Weights of a small GPT-style language model, trained from scratch on English Wikipedia: a variant of Adam for these matrices.
Each number is 200 + 20 x the weight over its row's rms, rounded and kept within 0 to 999. Layers, rows and columns count from 0. The size before them is the row's rms in percent of the matrix's.

# layer 13 attention value, 128x64, rms 0.213, rows 0-127, columns 0-31
104,209,184,195,202,172,236,201,177,165,168,212,201,239,253,201,199,189,167,214,218,191,186,198,237,183,169,191,189,218,209,207,232
100,185,237,209,206,211,201,214,214,171,191,203,240,226,219,205,239,193,170,204,188,200,201,199,181,177,191,216,207,158,169,177,186
121,198,184,203,192,196,181,191,195,219,195,192,209,231,199,197,223,215,225,193,193,180,216,201,164,219,201,192,226,205,203,209,206
109,241,210,195,213,189,191,172,215,211,168,207,192,240,213,198,149,196,202,206,167,189,175,197,193,205,183,194,211,236,198,188,179
105,198,200,191,187,189,156,214,183,182,247,191,210,197,203,198,165,215,255,206,190,209,224,237,196,187,217,206,187,167,196,186,203
111,209,218,220,219,209,213,195,179,222,172,198,192,239,204,196,229,201,193,214,212,193,195,241,202,192,185,207,186,206,229,206,197
111,180,197,193,210,219,194,198,194,227,194,194,167,212,197,206,240,216,168,187,169,181,226,199,189,208,227,193,225,210,243,197,213
106,185,159,201,218,178,242,186,156,177,194,213,182,181,207,197,181,187,180,207,230,196,208,191,240,193,194,206,199,194,229,229,196
109,205,195,194,195,177,178,229,194,191,208,192,183,224,228,205,194,179,211,193,195,196,203,165,197,183,181,202,232,200,190,204,206
111,192,168,219,185,196,195,185,162,193,199,188,205,220,199,203,213,179,214,196,174,217,214,196,169,231,229,226,198,201,217,201,204
115,202,197,163,180,239,187,222,166,222,200,207,182,184,196,200,205,189,208,200,191,217,196,212,235,223,159,204,211,201,186,191,234
118,183,241,181,182,225,195,203,217,205,184,204,213,183,209,213,226,198,176,197,190,210,218,233,239,174,213,195,174,179,217,189,168
124,218,214,204,227,164,197,188,243,187,166,214,206,217,216,207,174,195,206,210,172,167,185,212,186,210,178,180,205,200,179,222,172
119,209,239,213,179,237,176,208,206,233,190,207,179,238,166,196,207,216,196,180,192,196,191,215,199,187,209,206,218,196,223,161,204
119,193,187,227,187,169,189,222,174,195,214,182,168,206,172,194,215,220,200,194,206,161,211,233,183,170,226,233,193,181,188,192,206
113,162,189,208,191,193,214,214,205,167,214,196,196,184,211,201,192,211,163,190,192,205,221,171,167,212,189,201,184,161,204,200,213
113,213,213,209,193,238,156,206,198,220,200,210,186,249,207,197,186,191,177,191,194,236,200,235,191,183,203,254,189,199,194,162,180
110,215,186,196,198,197,185,179,199,197,179,195,204,191,180,193,182,218,210,198,215,194,202,218,229,184,211,186,187,150,240,202,177
115,187,166,206,168,202,184,192,214,214,168,214,219,241,221,205,225,199,210,198,185,213,215,198,191,222,201,178,197,205,209,201,195
120,209,185,197,219,166,213,180,213,169,163,203,214,157,202,203,178,175,188,202,202,193,179,177,212,210,202,188,204,195,199,226,214
118,220,204,200,203,194,197,191,190,217,161,199,241,223,234,194,203,212,239,212,190,195,204,207,213,193,169,208,202,217,187,182,260
098,194,234,255,201,218,250,200,192,191,164,205,187,203,190,192,180,212,194,200,191,194,182,164,188,223,178,198,200,215,204,181,224
110,225,229,212,188,212,205,173,209,221,192,185,221,235,187,196,201,229,199,202,224,176,189,247,206,182,208,199,226,221,193,169,220
110,219,211,212,197,208,177,213,189,179,198,207,177,214,240,191,184,203,201,214,163,196,200,229,227,191,190,172,205,215,206,181,240
114,212,153,156,190,183,167,183,201,194,185,181,232,179,207,200,215,191,211,210,193,212,201,198,188,216,235,226,154,185,202,239,175
104,167,176,247,196,205,239,183,189,210,194,220,182,204,227,195,209,202,206,206,210,220,210,217,171,225,172,198,213,204,241,211,186
134,199,167,225,175,194,165,211,193,190,211,206,205,213,192,196,161,211,218,197,179,197,216,202,175,202,227,239,211,175,190,181,194
132,200,178,235,205,225,222,202,169,195,222,205,172,216,178,199,187,208,210,193,208,225,199,228,176,210,220,217,167,218,244,183,172
104,176,188,185,182,183,200,185,183,233,197,212,220,152,225,204,218,198,193,201,204,204,218,210,233,206,211,217,193,203,223,235,188
110,206,176,213,210,226,182,195,241,218,209,202,189,165,190,194,169,197,204,188,162,202,201,173,170,222,190,186,213,166,158,200,198
091,204,212,188,204,174,197,169,219,221,212,202,234,196,218,191,179,211,212,203,221,205,206,232,193,219,189,213,194,209,180,195,201
107,200,170,175,199,189,188,181,188,176,187,194,212,186,249,200,180,209,217,198,196,229,211,211,233,210,191,205,201,194,241,217,235
093,195,208,182,203,210,207,211,244,195,220,177,192,165,189,198,183,208,235,218,190,187,215,206,187,183,235,195,194,202,187,209,212
107,182,201,167,191,192,196,218,220,197,167,222,161,216,182,185,242,217,233,217,218,185,222,152,178,177,198,197,198,197,194,188,228
104,200,191,203,200,202,197,188,187,201,182,208,195,210,184,210,155,192,181,199,177,205,213,191,155,188,213,183,212,240,193,188,201
114,187,243,199,190,211,223,197,178,222,173,197,207,218,220,213,219,222,204,188,179,185,182,163,207,175,179,187,206,196,206,228,212
107,189,192,222,201,165,216,213,206,185,233,190,196,219,194,198,174,190,201,203,184,239,208,167,200,196,202,221,158,204,190,222,216
090,206,176,169,200,222,196,203,244,173,193,187,227,202,185,227,202,208,224,218,197,166,186,154,191,183,196,209,227,198,196,172,190
094,204,220,218,189,180,185,168,219,215,191,207,192,218,191,202,203,211,226,177,194,200,190,177,189,201,197,216,233,166,214,217,213
110,213,241,199,198,187,217,217,185,216,247,215,192,167,201,198,195,205,191,217,218,209,197,177,202,179,200,164,212,216,207,201,202
103,177,222,203,209,198,198,223,233,189,189,188,209,202,195,208,205,192,197,229,189,200,188,177,214,206,210,189,169,186,233,239,250
109,225,229,197,218,215,197,180,188,228,197,203,168,232,175,199,207,202,180,189,233,214,184,207,195,207,179,207,186,189,183,229,160
107,184,184,206,168,215,188,225,232,199,198,177,221,223,238,211,195,219,218,183,188,182,208,237,176,196,202,220,183,187,200,188,209
104,201,179,211,187,236,195,197,204,157,209,189,227,178,202,174,265,203,230,210,178,193,221,184,202,186,217,176,191,165,210,189,203
100,211,187,187,231,226,183,216,205,198,227,223,149,178,168,186,214,180,208,187,208,226,178,227,219,198,193,206,190,190,205,177,208
102,170,200,234,192,206,200,185,246,198,204,183,179,194,157,231,169,205,209,189,211,203,195,194,182,214,200,208,216,179,194,193,192
099,194,175,193,184,177,179,186,201,206,191,190,188,188,179,207,189,203,224,220,220,154,220,199,213,182,214,217,214,218,174,195,219
108,195,192,228,202,197,215,189,215,195,196,188,163,250,212,224,187,207,160,180,190,198,181,183,206,207,192,234,196,186,195,216,185
098,214,178,168,208,176,189,226,178,199,192,194,208,197,236,200,224,195,210,186,194,177,181,186,217,175,200,192,225,191,208,183,229
109,205,214,180,195,205,204,208,203,201,215,206,232,222,178,197,213,205,175,221,228,217,204,217,199,216,231,176,196,222,190,190,198
104,230,189,204,231,216,185,178,173,216,155,186,189,231,158,207,210,193,200,186,207,196,163,240,223,179,194,191,189,214,203,215,213
097,201,202,202,192,190,176,189,208,203,182,197,199,175,161,206,207,210,191,207,201,179,199,168,191,219,213,176,232,217,198,188,191
103,192,229,205,232,202,228,187,214,226,193,183,183,176,182,188,213,218,214,206,202,214,216,217,187,215,198,169,201,221,169,223,178
093,175,195,249,196,190,181,214,187,226,219,222,225,187,244,181,186,188,165,209,198,230,210,203,221,166,205,205,202,182,198,219,242
095,163,192,235,199,188,201,198,203,193,196,199,171,205,185,185,223,202,177,216,185,201,222,195,210,168,189,174,189,210,188,231,233
102,228,195,208,224,167,210,202,200,215,225,192,183,154,205,199,195,208,206,186,207,221,199,225,197,207,217,201,202,215,216,205,205
098,214,267,208,218,193,224,200,194,221,189,188,174,212,195,190,225,212,197,174,205,210,183,221,195,211,211,170,189,175,224,210,172
114,190,159,186,215,191,213,225,217,186,189,209,187,202,181,201,191,203,202,228,211,194,207,188,211,201,190,218,204,224,202,188,193
096,199,231,213,204,171,218,163,192,196,187,182,141,201,188,194,193,218,220,179,210,184,214,191,190,188,191,210,215,161,186,223,167
099,220,196,222,188,232,187,201,181,222,214,214,175,159,215,188,225,199,170,190,207,206,182,184,219,187,207,200,215,198,218,185,187
100,189,203,176,167,187,206,194,191,189,195,200,238,230,186,206,184,201,169,216,197,180,217,204,198,226,192,204,214,206,190,185,238
102,218,231,190,195,225,227,180,190,198,197,173,242,215,155,211,195,199,245,181,186,208,210,229,196,212,199,193,200,171,230,206,177
096,216,224,207,205,200,204,211,183,168,205,218,173,225,202,180,226,178,197,205,162,235,207,200,175,222,215,196,172,192,218,217,233
114,185,176,222,214,204,196,199,173,228,206,207,235,174,221,197,229,223,249,191,204,197,203,215,193,172,199,196,207,202,182,211,212
078,204,191,199,202,171,206,204,227,195,204,171,192,194,219,217,183,208,183,216,161,194,220,201,196,199,208,171,213,196,184,205,222
097,221,214,208,199,193,217,189,225,196,189,165,219,188,196,213,217,218,187,192,203,220,198,167,209,204,216,186,208,204,182,177,186
102,192,205,183,211,234,174,201,211,208,204,245,219,243,182,198,201,196,173,187,194,204,215,199,199,166,198,191,210,222,211,176,189
074,204,215,194,180,152,206,200,210,206,206,131,244,190,196,202,180,232,179,216,195,187,200,159,206,218,221,201,210,222,185,186,182
101,211,204,167,208,182,202,191,187,212,236,189,166,152,194,219,205,202,180,193,212,196,196,210,212,209,189,187,207,199,184,231,205
084,196,172,219,216,230,191,202,218,201,222,276,164,196,175,181,226,200,198,196,193,221,190,184,202,175,193,211,208,211,187,204,178
081,193,189,195,188,199,200,198,184,222,195,157,209,214,213,216,156,205,192,202,199,163,209,181,203,222,217,184,182,211,222,182,233
092,196,188,153,213,174,195,192,176,214,166,197,203,207,214,194,229,188,231,217,219,189,197,235,194,210,209,247,205,176,206,216,196
078,192,170,160,197,189,199,206,178,191,182,233,172,197,189,199,227,190,210,191,190,182,184,211,208,190,188,235,209,222,199,235,197
097,210,201,236,203,205,208,205,205,201,189,164,165,198,210,193,220,216,196,203,221,171,185,204,185,237,198,220,186,217,192,203,186
109,204,195,178,188,195,206,212,203,202,206,190,237,225,187,203,147,202,198,210,186,184,210,183,204,212,213,186,217,214,186,177,184
083,185,185,200,198,189,206,206,197,195,198,153,208,218,202,205,180,216,189,210,195,187,201,174,206,236,234,215,211,231,200,154,197
092,217,214,224,186,195,211,199,219,187,227,219,187,201,203,201,199,208,169,201,153,222,213,158,215,179,182,179,194,193,196,171,203
114,181,171,191,196,190,209,204,188,206,169,169,182,207,218,197,161,204,226,212,204,172,190,243,190,225,218,225,196,215,241,195,212
089,217,236,217,211,237,191,196,195,203,221,169,238,225,201,192,228,200,186,194,206,196,203,195,202,208,183,192,181,157,209,201,164
105,198,184,175,184,169,208,229,196,188,175,189,173,168,235,214,165,200,205,192,195,196,203,220,205,220,204,208,220,214,214,210,185
083,207,180,184,216,176,203,186,207,219,174,189,215,172,190,208,202,215,218,214,206,176,196,140,201,208,200,235,203,212,198,238,223
088,201,189,226,214,213,218,184,167,210,240,199,186,221,213,197,163,200,164,193,172,206,197,211,185,227,202,190,208,228,231,216,225
095,198,185,202,199,144,201,196,189,185,199,200,197,224,197,191,203,217,212,225,201,195,213,213,209,238,213,177,187,212,207,173,255
098,204,208,192,207,179,172,198,230,203,223,207,215,213,175,209,196,198,179,200,166,203,203,187,167,177,200,195,216,239,221,195,230
089,206,198,175,191,159,208,185,209,176,198,213,230,214,164,199,228,198,230,206,197,212,192,169,210,215,219,225,193,187,184,211,210
081,185,177,205,218,194,192,198,204,181,192,236,169,224,174,195,181,215,200,201,203,187,183,213,192,208,223,190,202,231,197,206,179
080,204,178,200,205,187,206,201,198,195,154,222,171,201,224,184,197,205,225,208,205,178,186,219,193,220,215,217,186,213,205,216,183
073,194,215,206,203,197,226,213,188,177,207,185,196,196,239,198,181,177,180,179,206,223,201,216,254,161,200,186,219,187,207,182,197
113,226,170,234,198,240,200,205,219,192,199,217,205,202,196,198,186,210,166,193,174,191,193,172,198,210,190,179,222,228,202,182,172
087,190,180,187,225,229,190,204,178,186,221,187,217,238,192,216,184,204,184,198,203,183,186,184,179,182,223,198,227,237,222,181,200
102,198,188,268,210,243,215,195,186,221,200,217,176,178,216,192,215,202,175,188,201,213,199,183,219,180,186,217,209,188,207,171,193
103,225,197,214,202,176,253,193,215,211,186,174,158,190,187,192,172,212,172,213,214,174,205,154,227,201,197,214,204,204,185,186,185
089,192,222,243,193,200,199,194,251,186,151,175,214,235,212,197,193,200,192,214,201,203,199,193,212,194,230,205,192,216,205,189,191
101,204,188,231,202,206,179,199,247,217,206,196,243,181,182,215,187,200,194,198,192,213,211,181,199,184,184,196,204,182,184,231,148
091,176,148,175,226,220,205,211,162,208,207,245,177,203,189,200,196,195,234,208,213,178,194,215,194,204,218,210,202,210,216,194,198
094,199,187,224,195,220,215,227,199,191,170,217,178,193,233,189,225,190,197,203,205,207,205,179,224,192,188,234,200,201,194,172,168
102,182,231,184,233,237,207,208,210,222,230,187,181,198,181,199,173,202,214,218,206,192,194,215,177,208,205,166,212,188,209,192,222
100,221,213,196,195,258,181,203,216,196,176,170,213,190,165,196,188,176,169,217,197,191,190,184,177,184,194,200,169,231,161,236,213
092,181,208,185,220,216,182,201,232,210,215,216,180,201,209,197,143,211,221,208,184,167,196,223,145,209,198,178,207,201,201,200,217
072,172,169,203,215,207,203,207,206,181,195,237,214,217,174,204,201,217,213,193,173,235,205,216,219,187,185,191,244,210,169,168,208
073,203,222,225,219,214,141,210,214,199,187,230,190,226,210,205,191,197,209,200,199,187,175,233,194,208,168,164,220,195,186,217,216
082,219,228,194,196,258,160,214,190,226,199,198,203,186,192,209,153,182,195,192,210,193,184,244,223,192,190,180,174,185,236,207,194
087,218,196,228,222,246,177,196,191,232,178,196,205,223,211,197,158,207,192,209,199,167,207,216,158,193,207,199,206,208,184,208,221
095,215,201,189,207,183,210,197,213,198,166,189,213,201,202,200,182,184,219,199,181,221,199,199,215,192,188,191,223,191,174,206,172
099,190,187,204,150,205,183,213,213,198,162,213,184,206,202,203,175,194,221,196,200,215,193,186,207,183,213,223,183,204,246,201,184
084,224,212,187,227,180,205,212,205,193,187,190,200,235,228,210,201,187,183,196,177,210,191,236,177,219,186,192,199,191,154,213,186
091,187,213,172,183,235,192,209,189,198,216,199,223,171,212,213,199,206,215,190,204,182,192,185,210,216,205,187,190,218,230,205,206
091,207,145,203,219,200,222,197,178,206,196,197,197,226,199,196,213,194,145,206,210,180,201,213,167,205,191,218,198,217,229,217,184
100,200,211,192,180,190,230,200,200,187,184,197,217,218,145,185,239,200,178,211,216,194,209,152,222,204,196,208,241,237,185,192,204
106,212,226,225,170,225,180,202,196,176,198,205,212,175,182,198,212,213,199,195,216,206,195,163,229,198,209,178,201,185,220,202,201
094,201,198,223,174,167,182,190,218,182,255,205,209,183,223,189,173,219,241,206,187,224,209,216,186,207,204,213,170,183,198,200,184
087,214,205,187,202,193,188,194,204,212,182,183,197,248,198,191,198,167,159,184,207,172,201,220,182,196,199,194,222,167,208,202,199
092,231,229,250,183,219,176,208,222,173,183,211,228,224,237,193,203,215,193,197,198,210,179,202,224,199,194,194,192,182,174,221,208
095,176,211,159,184,195,201,184,222,195,157,201,163,214,239,201,197,187,216,189,207,200,205,192,199,182,208,227,182,216,168,217,249
085,184,189,187,196,195,196,171,210,196,188,223,194,184,196,192,221,226,215,204,214,203,212,209,215,177,194,218,205,220,185,168,248
100,205,229,184,188,215,199,208,196,198,212,194,214,200,218,196,189,197,205,213,216,193,193,163,201,206,216,219,157,170,248,197,194
086,206,164,194,177,197,227,202,161,210,206,190,234,175,179,204,216,195,168,185,205,182,228,175,198,184,199,221,221,237,226,215,199
080,194,200,192,216,202,166,195,241,218,197,225,184,172,217,213,216,217,237,191,195,194,187,207,214,207,192,201,156,185,185,194,234
089,216,219,189,189,247,193,209,198,185,225,168,217,194,199,200,194,205,229,208,195,206,189,191,210,208,202,180,217,158,230,178,207
086,215,197,217,198,157,215,165,220,218,235,183,189,203,223,181,228,199,185,210,206,208,221,203,186,195,210,231,202,176,196,207,203
103,195,193,214,168,208,190,200,196,187,174,214,225,161,213,196,198,208,220,198,209,189,199,161,231,199,204,179,185,217,227,195,183
083,216,169,227,192,206,200,186,184,214,175,218,250,220,237,197,196,199,193,205,176,229,188,243,215,190,178,197,193,225,175,239,206
081,182,189,192,184,191,213,183,192,218,194,215,188,208,197,195,228,221,203,191,213,228,204,202,237,189,207,225,174,215,170,178,251
084,228,214,259,178,174,229,192,208,220,141,168,205,192,236,198,202,216,205,199,213,203,195,222,212,196,195,200,176,175,199,199,194
105,189,165,172,243,187,195,213,219,204,232,194,188,194,191,203,180,180,185,213,196,187,200,217,163,197,190,197,215,213,210,194,191
086,212,185,212,197,200,214,194,187,184,218,185,178,197,189,196,179,214,215,216,187,234,204,216,214,193,222,209,232,210,254,186,180
101,188,172,171,208,180,207,201,215,207,223,193,202,232,193,196,214,184,190,181,213,196,217,207,185,187,209,239,207,221,189,196,188
091,214,243,210,217,242,173,210,231,198,163,198,179,226,209,211,196,200,221,208,178,197,187,199,204,208,221,181,203,179,191,200,200